python train.py --num_hidden_layers=11 --hidden_size=160 --num_attention_heads=5 --num_key_value_heads=5 --head_dim=32 --intermediate_size=448 --vocab_size=1086 --hidden_act="swiglu" --norm="rmsnorm" --norm_place="out" --norm_eps=1e-06 --positions="rope" --rope_theta=10000.0 --rope_fraction=1.0 --qk_norm=true --attn_scale=0.177 --bias="none" --tie_word_embeddings=false --parallel_block=false --init="uniform" --init_std_qkv=0.0569 --init_std_o=0.0121 --init_std_up=0.0569 --init_std_down=0.00725 --optimizer="muon_variant" --learning_rate=0.00273 --lr_mult_down=3.0 --beta1=0.95 --lr_head=0.00692 --max_grad_norm=1.0 --warmup_steps=107 --schedule="wsd" --decay_fraction=0.777 --decay_shape="sqrt" --final_lr_fraction=0.05 --batch_tokens=[8192, 16384, 32768] --max_seq_len=768 --doc_mask=true --train_tokens=136800000 --max_steps=7203 --dataset="wikipedia_en"
Each number is 128 + 24 x the weight over its row's rms, rounded and kept within 0 to 255. Layers, rows and columns count from 0. The size above them is the row's rms in percent of the matrix's.

# layer 3 MLP gate, 448x160, rms 0.172, rows 375-380, columns 80-159
size [ 96  99  98 107  91  87]
[[100  85 132 159  58 143 100 138 109 110 125 156 123 156 134 117 142 128 156 153 148 133  59 158 147 166 141 132 150 114 109 154 147 166 128 152 153 124 130 158 157 128 107 141 107 132 137 134 135  94 144 137 136 133 163 128 100 139 103 142  69 114 144 111  87 164 105  97 115 131 145 120 109 142 137  93 114 119 162 123]
 [123 106 113 164  88 147 146 144 149 116  97 118 109  91 120 146 157  90 130 176 143 129 132 103 131 102 179 110 135 111 142 120 112 126 139 136 115 108 113 121  96 165 109 131 123 127 154 132 120 120 106 130 100 114 125  99 185 143 123 132 125 111 106 161 115 126 102 112 142  78 114  97 148 136 121 106  95 133 114  85]
 [138 146 104 134 140 104 153 141  93 127 107 122 146  88 131 125 113 138  93 131 161  95  98 170 131 105 128  94 121 114 129 136 119 148  77  91 113 130 120 139 149 107  91 144 141  81 146 143  63 128 114 104 124 138 185 136 139  94  76 140 146 162 122 190 106  99 130 131 132 146 104 127 114 172 130  91 147 140 112 131]
 [114  95 142 142 135 144 117 145 133 151 124 126 145 126 116 116 105  75 161 107 142  95 134 131  93 134 134 150 110 127 113 169 105 151 132 117 120 139 100 127  91 140 145 134  76 110  97 109 102 132 164  86  77 105 155  99 113 119 138 144 154 142 138 107 135  90  94 193 108 133 138 141 118 146 124 174 100 110  91 126]
 [152 165 127 110 135 129 139 120 147 196  88 105 118 159 142 122  87 154 159 162 144 136 154 157 156 137 112 139 117  97 147 117 128 135 108 133 124 143 150 138 166 133 117 132 125 114 167 131 129 154 132  91 122 137 152 124 103 151  98 104 124 104 145 118 161 100 104 141 138 119 133 120 153 127 150 132 108  74 139  82]
 [142 134 106 129 100 149 132 145 125 133 121 141 135 109 139 117  74 132 127 113 160 135 143 170 153 139 139 159 106 131 112 161 131 125 128 117 149 139  87 169 177 134 176 113 133  93 143 124 154 126 158 115  95 110 137 134 141  99 153 134 146 121 101 106 121  99  97 116 101 102 149 121 196 133 130 117 126 128 133 167]]
# layer 3 MLP up, 448x160, rms 0.177, rows 375-380, columns 80-159
size [ 93  98  96 112  96  87]
[[109 130 150 153 136 135 148 187 125 175 133 130 110 133 124 132  87 132  86 110  97 118 185 132 116 145 126  91 131 143 141  94 114 100 100  92 127 129 135 181  95 131 185 120 115 118 127 122 153 172 133 157 118 127 141 107 163 111 155 122 151 121 144 168 123  95 118 160 183 151  83  76 114 110 119 167 121 149 114  89]
 [166 100 176 107 122 137 102  97 113 150 143 128 165 114 124 164 146 165 100 111 126 129 146 103 132 119 123 145 144 122 100 154 149 121 131 129 148 127 123 147 128 128 131 128 155 176 138 126 107 163 143 115 110 126 126 135 129  96  88 119 135 121 139 105 141 113 146 121 141 141 149 159 151 124 165 176 130 134 147 125]
 [123 135 136 150 152 142 151 129 135 130  96 110 117 103 151 105 157 118 113 116 160 113 110 125 121 167 154 126 112 137 129 128  96  92 134 122 149  98 103 137 161 117 165 124 110 104 119 108 104 130 120 136 126 170 125 139 104 131 134 105 130 139  87 121  98 109 103 131 130 115 183 104 144 123 135 108 146 112 104 147]
 [122 111 133 172 126 135 131 155 136 151  88 125 107 103 137 145 158  95 110 118 188 150 128 118  96 117 124 140 130 134 116 133  88 169 106 113 102  73 136 125 141 179 182 144  85 139 155 110 111 103 150 115  94  98 111 123 134 117 106 131 154 115 130 143 112 144  59 133  87 137 141 111  86 114  97 159 119 115 126 146]
 [141 139 150 140 146 127 101 118 153 181 151 135 151 113 115 129 134 129  96 163 148 110 169 135 122 154  53 134 149 128 142  84 111 128  96 123 155 179 135 139  87 136 110 128 142  97 114 150 138 126 140 144  97 145 121 142 131 121  88 121 135 127 166 100 133 141 203 144 120 111 164 119 132 144 159 104 159  96 103 181]
 [117 150 118 120 123 155 136 139 132 147 132 120 143  79 170 137  76 107 112 107 138 101 118 170 126 174 110 151 136 145 133 153 103 112 112 114 136 137  97 177 168 120 170 127 140 117 130 146 141 110 136 123  91 131 144 152 151  83 146 108 157 131 148 104 160 121  91 152 131  67 122 134 163 122 140 122 112 128 146 129]]
# layer 3 MLP down (transposed), 448x160, rms 0.483, rows 375-379, columns 80-159
size [ 99  99  97 101 100]
[[118 104 103 120 119 123 125 146 146 138 171 138 159 167 138 157 118 166 140 153 145 100 112 140 144 107 126 116 137 167 132 112 158 132 133 133  94 154 115 110  91 192 121 136 130 119 151 168 106 105 126 147  93  83 135 122 137 110 102 103 139 137 150  78 159 133 164 133 137 114 129 130 169  64 143 139 118 108 122 151]
 [142 105 107 123 114 118  90 148 134 131 138 153 152 117 109  74 113 171 131 130 142  81 104 121 105 123 129 146 125 150 133 171 118  95 158 161 142 129 148  78  99 138 104 161 115 101 133 146 121 106 160 151 129 142  80 134 105 108 141 156 137 133 139 155 133 142 140 140 140 106 146 150  69 101 118  87 161 109 142 104]
 [176 119 174 131 148  94  96 165 149 151  91 113 150 102 120 177 104  91 127 178 111 113 115 136  91 118 122 121 141 159 138 165 127 121 165 111 113 109  90 132  75 125  92 136 131 141  75 111 136 152 134 147 120 129 106 115 100 120  90 130 102 132 111 177 151 130 135 130 146 143 147 151 134  99 146 124 105 125 145 120]
 [135 126 163 145 117 119 150 120 124 131 151 145 119  97  75 100 139 155 131  83 182 180 140 147 119 127 155 148 106 125 138 151 138 111  74 180  90 150 115 105 143 152 140 143 101 135 136 142 160 158 132 119 124 137 120 121 131 116 119 190 149 124 138 118  98  89 135 147 128 130 116 145  89 121 131 146 115 126 130 143]
 [133 108 157 144 137 123 120 148 129  99 160 133 150 139 122 167 139  60 128 113 121 169 144 127 142 129 168 145 165 130 103 165 137 122 146 141 144 102 154 131 138 136  94 137 122 177 138 123 132  87 166 133 117 109 131 152 143  92 132 180 133 152 108 135  87 122 143 116 121 151 103 134 124 127 126 145 113 147  85 143]]